{
  "norm_place": "pre",
  "init_std_down": 0.0,
  "warmup_steps": 200
}
Each number is 128 + 24 x the weight over the matrix's rms, rounded and kept within 0 to 255. Layers, rows and columns count from 0.

# layer 4 MLP down (transposed), 320x160, rms 0.241, rows 183-204, columns 0-159
[[146 116 143 127 116 134 126 138 116 100 112 122  99 144 140 135 149 132 116 146 102 149  60 118 137 125 140  97 115 132 134  78 129 130 120 135 100 184 125  89 168 102 157 150 175 159  99 194 141 152 159 102 139 103 184 170 102 111 160 122 125 128  94 143 123  58 156 102 113 129 119 116 146 120 130  76 123 126 150  99 141 122 114 107 135 151 135  97 108 149 125 173 120 158 102 145 142 139 112 124 127 125 165 157 121 136 107 120 106 130 110 132 148 122 184 137 108  77 115 177  99  89  93 148 134 123 135  95 165 121 137  98 162 110 127  80 130 117 119 121 148 174 104 122 101 108 131 142 113 154 133 161 157  93 121 119  99 139 146 110]
 [167 140 154 150 128 132 131 112 131 122 154 162 106 116  98 112  78  98 133 128 152 133 117  78 117 167  65 155 168 137 114 102 132 130 120 157 110 137  90 145 137 116 134 135 122 111 142  68 100 182 163  57 127 147 160 139 116 141 128 163 124  91 133 145 125 126 134 121 145 145 117 144 107 138 128  85 125 178 164  70  97 142 137 128 147 158  65 111 143 153 126 162  95 131  96  89 107 128 141  92 127 130 127  84 113  91 123 116 138 130  88 130 117 146  90 163  76 138 126 109 132 134 132 148 137 156 136 115 183 168 126 147 149 173 141 143 163 104 132 113 131 157 107 118 112 132 145  92 116 158 118 139 108 132 140 115 143 125 117 110]
 [112 136 113 113 106 108 149 180 158 173 160 140 127 131 122 128 141 102 116  97  96  79 138  87 141 129 134  97 119 115 107 135 124 152 131  94 106 145 158 139 124 121  82 113 142  84 134 156 123 119 105 114 183 147 158 119 113 145 117 143 116 132  99 139 121 135 121 139 148 148 120 146 138 106 134 114 142 139 123  86 131 155 149 138  91 106 138 133 146 126 153 131 107 121 144 151 141 121 118 126 134 119 180 136 108 139 105 137 100 138 160 138 136 115 160 138 139  91 135 152 105 127 140 137  97 187 156 137 148 147 131 143 138 117 130 119 133 114 131 136 125 123 145 124  54 132  84 154 132 138 118 152 121 144 172 119 157  91 109 140]
 [ 77  98 107 110 163  97 118 110 139 134 152 146 152 128 155 136 108 175 134 152 160  80 133 146 162 129 120 115 141 137 125 127 150 124 113  77 160 130 139 146 117 107 100 131 125 124 156 120 111 119  65 114 128 129 158 133 107 106 100 127 106 158 173 123 130 170 134 120 150 113 128 134 132 131 122 114 151 125 118 128 109 110 132  82 152 108 137 135 154 149 110 159 149 131 137 141 131 105 132  92 140 102  97  89 146  83 137 142 157 168 102 161 152  97 107 174 124 140 110  94 132 144 109 114 141 119 162 134 110 103 143 141 132 123 125 159 134 155  90  95 156  68 126 157 138  89 178 121 143  92 153 116 136 127 109 128  93  83 107  91]
 [146 139 105 118  83 155 128  98 153 113 136 111 150 165 140 101 157 142 114 109 128 140 122  87 129 135 166 126  84 136 149 147 132 166 159 123 161  99 108 110  85 117 142  80 135 120 113 140 163 106 100 102 137 171 133 171 139  74 147 126 154 136  97 173 150 135 130 115 131 111 124 107 117 106 179 162 149 118 156 148 115 152 125  86 129 115 100 112 134 118 137 104 104 119 120 121 146 115 115 143 104 101 106 142 121 102 103 152 126 153 104 169 111  98 151 141 126 178 150 144 160 153 105 122 116 141 149 132 104 101 131 133 114 119 145 140  72 118 148 155 147 156 161 136  83 123 120  77 116 106 165 127 153 133 135 115 111 121 101 169]
 [117 115 111 125 117 118 110 117  85 134 144 146 144 115 115 129 103  97 141 144 124 144 145 113 130 143 135 133 124 139 126 117 140 137 157 131 115 149  84 102 111  82 144 141 121 100  83 112 168 130 140 132 110 134 126 114 105 102 118 136 127 134 150 156 128 146 202 113 148 113 125 120 120 157 139 117 107 134 115 140 110 102 124 140 157 146 129 101 151 162 121 163  65  96  97 142 107 127 146 130 137 112 131 120 143 144 110 112 129 135 104 137 130 129 120 100 119 154 132  88 105  94 114 153 140  83 142 137 124 183 149 148 159 147 164 127 130 150 120 105 132 116 146 107 171 118 123 169 148 134  88 157 144 117  75 144 116 136  82 111]
 [117  96 139  70 153  95 132 131 155 135 123 176 115 163 157 114 128 125 132 133 120  99 137  85 107 152 132  93 132 143 154 140 120 131 101 131 143 118 137 167 107 133 142 154 105 149 106 102 119 126 162 103 151 127 117 145 127 139 129 130 109 110 147  96 118 143 122 117 113 126 127 170 131 107 116 106 123 122 116 138 139 121 156 146  90  90 155 103 133 144 148 150 156  81 118 119 109 142  69 124 146  83 141 117 128 129 119 108 112 119 110 132 100 115 138 162 143 125 150 137 130 132 127 149 124 125 140 102 115 142 119 120 152  94 152 126 145 143 132  97 127 124 139 143  92 151 100 160 113 145  96 130 109 159 138 129 100 125 153 125]
 [147  99 133 123  73 149 126 126 119 101 126 147 113 136 135 145  86 118 123  93 125 131 125  82 122 119 106 106 152 139 146 136 109 108 120 128 104 105 129 103 122 114 160 153  95 135  90 132 136 157 117 126 136 115 200 130 132 161 120 128 122 140 124 118 100 143 136 129  97 113  85 107  84 108 122 124 149 148 166 117 104 141 133 129 119 117  92 113 127 146 118 137 137 108 123 111 117 159 163 114 130 104 119 202 125  70  92 119 123 131 109 101 144 135 149 114 127 110  94  81 110 117 117 123 110 130 146 128 128 124 141 119 112  97 110 138 128 109 119 140 133 182 168 110 129 101 128 133  98 125 128  98 102 105 120 149 113 135 126 132]
 [121 148 143 106 132 140 110 150 144  81 139 142 130 117 123 130 139 141 120 114 123 153 123 100 133 122 109 107 106 149 124 144 127 125 103 156 100 127 120 105 144 142 122 116 135 143 119 118 140 129 119 107 148 114 158 105 153 154 106 141 119 138 118 128 126 145 126 105 127  93 127 102 114 120 136 120 156 164 135 126 128 106 128 140 132 113 113 134 120 123 121 123 141 123 123 116 118 103 129 127 128 117  95 100 116 101 131 127 133 141 135 121 108 133 123 141 135 142 137 137  98 137 135 130 134 119 152 166 117 128 152 110 114  95 116 122 118 147 121 123 104 137  94 137 113 118 117 129 143 118 139 103 152 157 133 144 158 129 138 117]
 [106 102 122  66 111 111 162 153 122 124 163 169 100 119 116 107 125 139 109 141 144  92 130 171 122 108 109 148 120 124 114 129 114 105 167 161 143 144 125 145 129 151 140 108 151 102  90 104 119 123 132 120 123 136 101 164  76 143 117 158 124 137 148  94 172 168 129 142 121 142  95 133 139 152 102 178 119 105  98 127 112  79  87 116 113 152 153 128 136 133 143 104 119 117 150 151 102 110  70 168 136 125 161  96 172 122  89 129 102 102  95 112  89 148 125 119  85 145 130 156 132 114  90 111 144 143 140 156 130 200 134 134  89 126 101 129 109 199  99  97 132 151  81 136 164 110 146 127 106  93 175 112 154 133 146 154 144 136 142 136]
 [124 162 112 155 120 105 140 105 129  96 123 143 127 150 102 108 136 159 142  87 155 105 147 125  57 119  98 152 101 114 118 115 182 131 146 103 127 131 141 122 135 125 125 135 143  89 144 136 140 127 170 107 109  99 114 179 132  96 137 120 121 120  87 126 134 131 141 132  92  98  93 154 127 127 140 114 108  98 132 128 142 110 109 127 138 108 129 116 158 153 150 119 104 125 138 114 107 151 111 150  92 161 144 131 129 103 138 135 152 105  98  88 143 109 150 141 124  87 141 128 164 129 159 140 113 113 115 130 128 135 152 104 176 119 135  89 138 164 190 153 115  90 133 163 126 108 163 119 147 172 116 168 105 128 141  86 110 155 144 115]
 [142 112 137  95 137 174 115  74 145 119 134 101 108 143 117 145 121 111 155 145 125 139 186 132  91 107 105 120 139 116 142 149 126 160 111 114 156 152  88 119 152 128 145 142 122 136 125 180 169 125 154 123 101 143 143 105 133 120 160 133 143 101  96 102 135  99 112 162  77  84 115 114 112 145  93 109 149 116 145 134 126 121 146 118 106 116 123 105 133 109 124 114 111 105 152 165  85 193 145 107 138 116 159 115 122 145 116 181 141 110  98  94 161 150 151 147 102 165 159  89 158 110 175 158 144  90 126 138 165 143 109 121 137 184 178 139  71 116 131 138 157  94 135 110 152  88 157 145 128  95 147  88 131 141 132 109 123 135 124 131]
 [181 134 119 144  80 121 120 147 104 135 111 109 153 110  96 119 150  79 124 130 112 128 113  91 118 114 132 106 128 138 167 135 148 129 115 144 156 150 127 121 125  95 170 127 123 101 111 151 116 129 129 110 163 122 143 121 114 138 131 128  91 125 134 108  76 145 118  89 122  94 132 111 137  99 170 119 145 116 113 146 129 104 141  70 112 127 151 147  97 119 148 119 117 129 127  90 173 117 148  99 142 147 102 141 134 156 126 133 132 116 126 137 159 154 138 141 125 156 138 126 125 139 131 104 137 118 121 159 139 135 146  91 111 100 116 151 106  94 129 140 167 138 126 116  97 129 117  90 171 143 119 156 135 104 147 174 159 140 126 149]
 [172 125 142 109 106 102 110 128 147  94 154 140 145  90 123 168 138 116 159 116 167 106 109 138 120 130 133 113 143 138 128  99 142 113 111 123 170 180  88 103 128 106 116 141 111 105 141 132 123 141 172  98 139 110 133 126 126 139 158 115  82 131  92 147 125 146  89 137 158 132  81 116 141 134 141 109 120 128  86 134 101 130 142 128 142 111  89 128 153 129 130  97 119 141 135 149 122 137 148 162 128 105 124 127 144 152 114 135 133 130  65 124 159 140 125 133 141 116 123 162 112 100 163 167 145 137  93 150  67 145 134 115 109 101 138  59  90 121 129 147 139 126 123 120 105 115 158 135 125 126 156 154 118 139 152 140 152  69 159 138]
 [107 150 134 127 140 111 129 108 118 104 143 115 139 120 164 131 129 143 131 118 105 143 158  26 102 133 110 136 135 113 125 137 113 133 109 112 136 133 127 109 122 125 150 153 126 170 142 118 126 145 107  96 122 131 199 124 130 135 115 150 133 128 164 155 137 126 111 134 143 104 137 134 137 135 107 131 166 112 129 128 108 102 105 157 104 137 139 119 155 109 102 159 140 117 123 102 114 138 144 117 123  79 116 116 127 119 138 142 136 130 113 133 175 116 120 126 117 129 150 161 121 146 124 123 125 142 121 157 133 140 106 117 101  77 129 148 112 126 142 130 111 129 148 120  87 135 127 149 127 102 148 108 117 137 121 119 109 137 156 127]
 [110 131  79  97 173 162 172 119 131 132 197 102 123 117 143 105 165 137 154 115  86 143 123 116 163 125 157 124 177 119  77 120 133 159 133 130 167 131 128  92 110  61 147 126 164 187 149 125 177 125 172 159 168 145  62  76  95 114 137 178 109  90 203 120 125 106 175 133  90 104 110 144 105  88 107 199 119 134 136 139 126 148 174 127 124 180  84  82  91 129 137 123 155 137 178 155 154 127 109 212 114 164 180 157 127 129  97 116 109 123 155  54 172  88 120 144 129 129 172 181 162 138 181 112 109  94 145  63 105 139 105 123 139 146  33 183 102 156  98  86 179 108 137 140 155 106  97 172 112 145 111  55 125 197 148 129 106 113 113 162]
 [142 138 111  93 164 124 125 109 134 118 119 141 131 126 171 140 125  94  94 124 168 143 141  98 110 114 146  91 123 160 138 137 135 128 119 140 159  74  93 149 133 130 148 148 118  66 114 169 156 136 113 142 156 123 179 106 102 151 107 118 139 148 103 145 153 161  83  79 134 154 144 127 108 160 147 114  95 141  83 114  96 127 113 194 130 144 154 160 143 131 145 132 123 139 121 171 135 133 100 163 110 124 108 135 109 114 135 102 141 145  98 124 121 149 139 136 136 153 111 132 104 113 130  92 150 111 121 116 122  96 134 134 155  67 144 119  94 138 116 106 111 129 139 134 171 148 128 113 105  77  85 115 145  85 149 126 133 124  88 169]
 [130 108 139 100 151 108 133 181 142 146 153  89 127 135 103 153 129 130 152 131 167  65 154 110 119 146 107  91 143 113 130  65 127 111 167 109 125 103 108 140 152 111 134 142 122 154 135 155 100 135 147 129 110  87 135 154 139 148  94 100 101 148 136 135  93 125 119 160 119 145 129 140 120 124 140 150 165 115 124 103 152 104 127 139 104 131 122 101 118 113 162 105 106 135 148 127 123 113 154 141 112 108 110 103 101  94 103  85 135  84 109 119 135 130  86 101 129 157 136 145 132 179 109 127 134 123 121 127 140 117 146 108 160 113 107 168 142 114 135 137 149 120 153 109 127  95 169 122 112 119 133 132 119 123 129 112  91 128 142 129]
 [130 120 139  95  86 140 120 155 127 129 136 144 165 122 152 184 108 157 140 146 129  83 144 105 145 151 124 112 135 168 167 115 128 174 111 104 116 173 104 146 105  99 127 155 166 132 102 125  70 137 112 121 118 126  82 110  87 159  76 159 120 144  87 117 119 155 110 142 123 134 146 121  85 149 150 161 115 163 109 131 132 120 128  96 122 145 108 115 128 164 141 133 136 103 124 140 152 125 136 114  78  99 100  74  74 145  94 144 154 153 136 106 130 148 160 131  88 120 101 119 121 149 128 144 112 123 121 155 130 145 131 152 133 155 117 131 155 121 105 124 146 105 135 167 135 123 139 117 110 124 159 129 115 134 152 155 135 138 104 165]
 [ 96 100  90 105 105 126 143 167  99  97 122 143 141 138 115  96 113 173 110 138 139 170 111 151 137 125 127 165 156 125 153 134 134 110 143  89 157 102 146 147  96 112 213 150 124 161 145 135  90  84 159 110 137 131 113 128 128 134 135 154 155 146 140 163  68 141 133 129 118 133 130 162 118 128 139 145 140 116 153 148 119 131 106 137 156  86 117 131 112  92 140  94 131 163 119 119 137 136 154 141  78 163 113 127 160 131 107 134 108 114 176 160 101  93 141 143 123  91 126 163 133 111 149 111  90 119 150 103 112 134 130 148 114 155 110 133 126  96 123 108 116 121 172 111 126 124  97 141 106 124 141 123 118 155 131 145 136 131 146 103]
 [169 138 113 148 140 133 131 134 123 100 171 114 133 129 141 115 137 133 154 147 128 144 143 120  91 102 140  83  93 177  99 130 127 131 140 114 127 107  86 126 120 135 146 157 117 112 155 101 168 138 134 120 117 159 145 163  96  98 101 156  89  84 108  75 122  98 172 152 162 126 123  94 118 121 143  91 153 123 166 139 151 167 134 109 115 124 101 116 133 164 115 103 146 116 128 129 117 159 169 141 132 137 132 138 152 116 164 122 132 164 100 119 135 136 148 132 121 130 162 127 109  86 147 138 113 118 140 116 164 122 102 117 120 163 149 111 131 121 108 120 120 162 100  89 141 119 127 153 173 125 123 117 142 133  95 147 135 108 114 136]
 [163 147 126  95 102 103 148 151 103 103 136 110 119 122 105  96 155 139 150 166  46 116 129 153 145 153  96 121 111 116 126 123 140 140 142 119 124 142 160 110 113 151 150  75 117 168 138 141 147 157 108 152 149 147  71  98  92 135 183 135  70  83 102 121 113 169 134 173 117 157 107 105 115 102 156 156 155 101 151 123 132 154 101 126 124 132 140 100 104 115 166 120 173 180 120 117 145 116 112 123 118 100 138  65  83 132 171 109 139 130 114 114 109  75 130 102 100 108 166 107 125 201 108 137 137 137  97 116 163 140 137 111 167 133 164 113 161 196  89 129 131 106 138 150  94  97 146 190 142 143 160  80 147 127  40 108 144 132  94 121]]
# layer 4 MLP up, 320x160, rms 0.213, rows 184-204, columns 0-159
[[103 159 149 120 150 105 126 104  97 110  94 142 157 149 121 138  94 134  97 117  95  94 137  69 151  86 116 110 145  58 116 116 136 135 169 113 145 116 128 171 143 116 141 137 131 139 127 188 150 148 144 165 161 156  97  75 155 131 186  86 105 146 130 117 114 159 133  64 122 140  80 145 164 140 136 141 150  96  98 127 148 103 144  94  78 134 140 140 126 127 114 134  91 121 135 121 118 138 115 150 132 124 137 110 152 121 131 109 140 108 152 151  74 123 139 161 152  90 114 154 147 175 128 135  91 115 142  89 110 130 150 133  72 106 118 109  73 154 104 129 115 146 115 133 181 134  84 142 106 129 168 166 130 132 164 111 106 113 134  99]
 [183 128 124 152 130 125 167 136 139 130 105  97 128 148 165 141 161 147 122 107 143 122 132 138 120 169  95  89  90  94 129 111 156 136 135 102 105 122 113  92 108 119 154 131 126 162 160 164 168 106  91 140 129 138 120 126 133 138 127  89 143 125 105 155 117  76 143 150 162 159  94 122 127  91 116 153 111 116 127 125 113 114 110 116 140 146 139 122  55 147  79 145 101 145 136 175 135 126 113 139 131 146 112 120 137 134 104 116 140  89 168 125 138 115 147 127  92 122 125 175 106 126 152 171 136 130 132 114 172 116 125 102 113 125 106 144 143 147 150 152 109 111 113 119 124 109 120 127  96 145 140 113 127  90 149 137 151 176 126 136]
 [144 126  86 151 134 109 102 126 118 135 149  96 110 153  84 152 165 126 158 120 114 109 169 179 124  80 158 138  80 129 138 149 122 129 132 141 128 112 169 119 105 152 124 143 142 134 139 110 141 138 137 144 101 167 127  90 134 113 135 154 152  93 111  83  96 117 125 123 128 127 161 156 123 118 118 180 135  79  64 146 142 133 152 143 187 122  96 109 116  93 135 146 131 111 136 130 121 102 140 125 107  90 161 145 133 122 144 118  92 132 166 111 116 119 123 136 113 121 153  91 130 121 142  90 110 116 152 111 129 140 101 113 140 156 170 137 113 146 154 176 146 141 147  75  94 152 144 133 167 121 169 153 139 116 114 118 111 158 115 158]
 [104 126 126 129  92 129 155 139 131 148  97 140 143 123 119 121 104  95 137 129 112 111 137 115 143 117  99 130  93 140 128 177 122 102 158 141 121  93 137 134 133  90 168 116 169  97 147 127 109 142 120 130  56 146 180 122 127 139  92 127 165 139 120  76 120 183 106  95 140 126  97 160 133 123 152 122 174  97 116 117 140 111 115 138 136 148  93 134 122  87  94 141 154 145 119 148 161 109 102 129 103 123 120 129 157 136 139 123 102 125 159 112 160  78  86 106 133 129 138 129  98 137 149 107 135 141 122  92 139 109 115 156 114 114 179 125 127 115 129 135 157 127 139 174 157 125 128 135 125 144 142 115 179 171 150 140 150 138 167 126]
 [169 132 149 130  96 121  98 125  83 119  97 141 138 131 127 109 144 155 176 141  92 162 135 134 117  90 111 128 118 135 153 126 121 107  96  71 134 108 109 123 161 140 121 130 116 156 115 115 103  98 141 135 127 129 130 108 121 139 102 137 169 118 134  93 158 102 157 134 135 120 125 141 127 105 133 135 110 134 135  78 113 124 132 110  99 138 144 149 115 137 127 100 121 178 172 148 163  85  91 148 116 126 123 116 133 122 109 152 122 111 109  67 119 111 172 105 129 106 137 151 128 129 120 153  68 122 145 159 178 114 141 133  77 129 147 121 156 115 139 123 126 163 154 170 135 173 158 131 109 117 108  95 119 148 132  90 152 125 142 127]
 [173 124 105 130 116 174 129 127 123 147 132 120 141 154 143 132 152 141 127 150 142 125 151 132 131 149 144 155 162  84 109 102 127 128 114  89 148  86 114 138 155 142 155  87 120 142 148 120 136 120 121 149 126 175 127 125 112 103 162 124  98 136 102 147 113 108 144 119 163 114 131 153 158 120 148  98 133 129 146 135 148 142 113 111 123 113 142 176 142 114 122 149 146 121 129 211 138 112 117 138 197 114 137 130 148 122 166 143 159 119 109 126 133 116 123 118 127 151 127 156  78 103 118  71  85  90 142 147 128  93 142 108  85 139 127 142 166 148 133 128 144 139 109 124 155 152 113 105 144  79 125 119 132 118 118 102 134 123 153 134]
 [133 147 104 158 105 100 148 144 118 187 116  99 185  73 154 115  97  84 123 107 100  60 153 228 129 130 130 114  96 136 102 146 125 111 131 149 154 111 142 173 154 119 152 104 137  91 133 121 149 143 133 128 142 138 171 103  99 116 162 136 132 136 130 153 113 108 109 108 151 125 114 137 168 167 108 173 149 100 150 113 107 115 126 126 118 157  85 191 115 100 152 148 164 135 197 143 117 106 145 143  97 121 132 119 143 151  81 150 152 100 110 113 124 153 138 149 111 138 125 173  83 117  76 153 121 135 141 109  95 142 119 110 128 123 131 138 149 124 176 112 101 123 124 123 127 124 134 118 141 128 157 131 132 116 114 127 154 115 152  88]
 [148  71 119 157 152 119 114  89 113 128 138 116 113  93 121 127 119 149 135 162 101  65 113 123 153 137 161 124 140 143 115 125 112 147 148 107 134 117 110 139 104 136 154 155 132  93 133 128 140 144 162 151 114 136 146 131 106 123 172 128 144 139 121 114 108 134 119 122 160 171 136 134 133 126 136 153 118  96 107 125 134 145 110 145 109 159 123 168 130  94 114 145 104 135 133  99 141 135 144 126 113 109 144 125 134 156 112 128 128 108 143 140  79 119 150 105  97 114 135 141 115 143 109 112 140 140 113  79 132 131 117 125 105 103 122 128 162 101 160 156 170 128 142 111 142 122 124 163 124 147 120 140 114 115 124 125  89 130 114 105]
 [122  92 129 128  80 163 122 131 123 114 132 157 151 146 132 157 148 139 136 125 134 112 137 148 145 102 108 134  84 121 144 115 172 161  81 127 143 132 158 145 121  80 192 141 138 114 122 132 154 107 146 141 104 105 136 105 153 130 157 143 162 115 145  93 156 140 146 152 124 122 144 112 137 114 126  98 113 109 124 140 152 150 134 152 121  98 130 161 124 153 163 136 147 147 116 124 139 139 182 138 117 111 156 120  98  87 146  80 131 133 109 134 138  98 114  95 157  89 108 113 110  94 105 102 123 129 129  74 142  93 113 116 125 143 112 137 133 121 156 130 136 138 158 105 124 143 107 124  86 155 117 136 135 136 123 121  97 118  95 145]
 [134 134 113 113 153 142 125 124 101 136 132 139 156  88 171 159 100 142 143 107 160 146  99 118 121 133 136 104 149 152 114 134 116 136 128 124  90 105 160 105 137  95 158 147 105 153 114 119 133 148 135  74 111 127 132 111 131 103 142 131 122 128 109 153 119 129 126 160 123 130 152 142 118  92 126  59 112 111 124 139 101 136 122  92 142 147 107 143 104 103 153 142 165 151 129 152 122  88 159 100  75 151 104 126 153 115 106 140 129 104 159 142  98  98 110 141 106 141 171 115  95 154 156 120  95 175 147 117 153 125  96 106 138 159 151 146 149 105 163 166 107 139 109 157 165 112 133 123 112 118  76 166 112 127 123 139 141 163 150 124]
 [174  93 109 149 135 120 101 114 136 159 159 163 123 164 147 172 106 127 128  92 153  96 165 147 141 129 171  98 164 102  82 123 164 131 145 118 104 153 143 121 145 125 115 168 146 151 114 119 116 112 106 127 138  94 108  85 142 112 141 103 143 108 133 144 152 143  77  80 113 135 125 139 143 171 136 137 143 119 118 113 169 213 120 112 109 115 117  99 145 113  99 131 106 122 150  86 125 130 148 106 129 142 140 127 131 145 106 118 129  68 173 143  70 123 134 149 153 115  91 102  69 120  98 125 126 126 157 113 113 148 126  74 141 135 152 118 146 117 165 144 114 149 118 143 132 173 120 139 148 119 167 126 130 172 122 128 126 133 169 127]
 [ 78 131 147 121 141 152  85  99 107 126 128 120 147 135 158 127 132 157 134 106 142 137 115 111 107 113 124 165 152 140 127 174 156 133 140 144 129 125 118 152 151 125 119 127 127 156 112 139 170 109 103 162 153 120 144 126 127 107  92 122 156 114 122  87 179 152 115 137 119 167 167 137 144 142 105 153 151  74 134 116 142 118 100 135 138  94 127 115 139 161  89 134 140 159 144 135 117 148 151 138  88 137 129  93 107  93 140 130 102 108 124  93 124 117 115 155 122  99 103 137 129 149 144 104 129 137 141  98 135 121 130 123 145 159 134 163 145 115 149 125  90  93 142 134 150  66 144 153 109 140 137 141 169 129 156 215 123 163 150 124]
 [116  90  70 154 146 146 144 143 128 104  95 123 149 138 124  82 100 103 126 142 160 129 146 129 123  84 165 105 119 139 121 113 165 133 156 122 115 119 140 116 136 116 138 162 149 111 108 126 130  66  76 173 114 100 140 123 103 149 106 145 134 112 181 142 113 107  96  79 112 154 139 115 128 108  94 103 140 130 118 118 163 139  94 151 116  97 131 128 145  98 105 150 128 152  97 127 156 134 123 140 162 137 127 113 119 127 144 107 108 106 154 106 136 119 111 115 144 139 142 120 141 123 155 117 125  92 139  83 122 148  88 190 125 140 172 154 157 154 153 157 126 147 126 143 149  89 160 108 138 146 115 153 159 155 114 107 148 136 108 156]
 [151  64 113 169 101 115  84 115 133 142 127  95 101 113 133 131 149  96 129 126 145  96 125  79 124  97 132 168 147 143  88  79 133 158 146 155  96 108 134 113 124 152 102 145 157 121 205 129 127 107 145 157 133 175 169 124 165  88 113 140 145 142 134 139 117 129 121 108 158 128 119 155 146 130 119 133 111 114 127 105 164  81 132 156 137 176 127 139 137 157 101 182 113 147 154 122 145 134 115  72 117 124 121 130 164 162  86  69 161 140 114 126 148 144 150 165  75  57  71 124  86 118 122 126 155 174 115  94 137 136 150 123 117 150 129 108 136 116 127 109 164 132 143 107 128 170 149 147 116 127 115 148  90  94 118 172 178 130 137 128]
 [114 137  79 143 234 141 119 155 166 130 180 128 124  46 109  94 116  72 147 125  94 158 141 104 156 146 124 103 163  96  58 140  96 128 144 142 139 159 106  81 116  83 126 100 120 215 114  99 115 134 120 121 137 145 125  87 129 121 134  97 103 182 116 115 129 144 150  91  87 118 127 100  97 116 106 165  27 127  95 130 140 108 131 154 122 157 147 114 131 179  77   2 160 122 153 128  87 118 161 188 133 128 170 123  97 121 139  81  78  94 154  90 129 119 135 164 105  64 114 120 184 146 156 140  85  89  89 134 129 153 144 141 104 106 101  93 153 147 137 130 138 159 142 157 124 128 118 114 204  88 156  94 166 111 117 109 119 135  87 132]
 [ 95 123 147 137  91 110 115 108  88 111 108 102 119 125 126 151 124 160 130 156 129 127 107 136  86  94  75 113 137 129 124 147 106  84 119  77 136 145 132  90 134 114 109  83 152 158 140 109 133 144 130 144 135 153 123 138 109  92 126 136 123 150 121 109 101 191 188  74 166 153 150 148 167  96 148 153 137  96 129  92  91 140 104 106 125 122 148 156 118  98 152  86  71  99 143 110 151 118  90  82 146 113 149 145 125  91 136 109 102 126 128 138 123 147 124  72 131 130  81  99 150 132 147 128 128 127  90 143 155 125 149 131 141 106 124 115  93 171 155 192 177 123 108 134 121 129 150  93 136 142 150  90 102 175 122 145 150 107 129 154]
 [155 131 147 111 125 115 109 118 142 158 133 148 179 116  95  87 108 114 110 127 165 145 140 125 139 125 147 150  94 150 142 132 108 132 140  89  99  85 125  96 112 134 192 118  89  96 140 128 118 137 144 139 152 150  66 141 123 150 164 143 104 140 109 108 107 100 105  90 130 139 114  76 136  98 102  90 106 117 107 146 128 129  92 163 184 147 120 148 132 134 137 144 121 131 125 179 129 129 154 109 150 118 176 141 143 128 142 130 101 113  88 124 149  93 159 133 131 134 146 121 129 123 118 120 103 138 147 138 117  97 108 118 127 130 119 133 136 148 138 151 126 152 122 149 148 108 148 138 127 148 122 117 148 118 138 118 163 121  98 106]
 [116 143  99 127 150 123 160  94  73 119 135 169 151 121 128 135 137 126  98 131 180 143 117 136 164 109 112 105 109 134 136 124 135 204 101 189 148 128 147 112 100 134 103 123 115 115 122 102 130 105 151 115 156  89 132 136 101  56 140 152 147 106 120 127  91 149 121 105 144 150 107 117 149 129  81 133 111 172 152 144  83 147 154 141 143 140 146 149 152 128 133 111 100 138 126 108 119 140 146 123 120  86 110 171 125  80 161 127 130  98 116 122 119 168 124 149 101 139 133 106 202 146 115 153 138 123 143  94 117 143 131 134  81 104 154 148 106 126 129 127 174  69 123 112 113 123 126 112 146 120 105  96 117 132 119 103 119 133 119  90]
 [148 139  83 142  89 124 118 111 120 166 118  72 120 127 106 114 148 121 150 162 146 109 139 126 134 130 152  92  94 137 130 146 110 146 113 162 125 131 111 142 115 130 122 158 171 126 111 137  94 150 127 125 133 120 148 127 144 126 100 155  64 131 127 102 140  92 113 131 111 144 126 111 173 122 113 110 135 117 126 114 116 106  94  91 140 183 142 123 116 143 129 147 134 141 111 121 150 161 138 148 150 136 149 157 127  85 173 132 150 135 114 129 141 112 146 127 117 147 112 118 197 133 104 114 122 127  84 138 145 104 134 115 139 126  91 124 138 124 148 109 100 151 108 117 115 147 154  86 155 129 129 159 111 161 132 148  69 116 120 139]
 [136  80 129  91 136 120 131 131 167 119 132 146 133 133 107 146 126 138 113 122 109 132 118 115 146 135  97 157 115  71 178 109 148 125 105 139 135 136 148 130 104 120 150 135 143 123 144 169 169  91 106 162 105 185 149 113 138 137 146  98 173 139 168 110 118 140  76 112 134 136  94 147 110 160 116 120 122 126 158 157 116 139 128 167 163 142 140 163 133 135 114 138 123  96 132 140  94 141 129 112  99  89 138 148 111 130 119  81 128 118 135 156 133 133 107 127 104 142 129 108 146 153 140 150  73 133 129 146 119 115  95 107 112  96 100 118 104 105 144 123 160 125 121 174 142 109 127 129 103 143 136 164 123 129 120  99 118 119 116 169]
 [149 134 110 103 108 165  92 131  56  93 144 111 107 159 111 111 110 109 141 199 126 155 124 192 120 112 120 114 148 103 127 166 131 141 160 159 167  99 150 136 148 159  88 125 126 117 160 135 151 100  92  97  94 105 112 122 110  98 140 136 119  65  99 122 106 131 117 114  96 183 129 140 101 115 142  81 153 163 130 142 103 103 155 145 102 160 117 142 149 128 132 122 139 154 161 154 133 158 208  89 104 120 126  81 174 108 113 125 147 168 115  75 129 111 132 126 117 121 106  89 142 150 127  69 102 137 109 158 120 160 118 152 150 146 181  91  95 134 145 113 154 128 158 120 125 145 102 123 152 115 124 127 149 142 122 153 147 122 119 144]]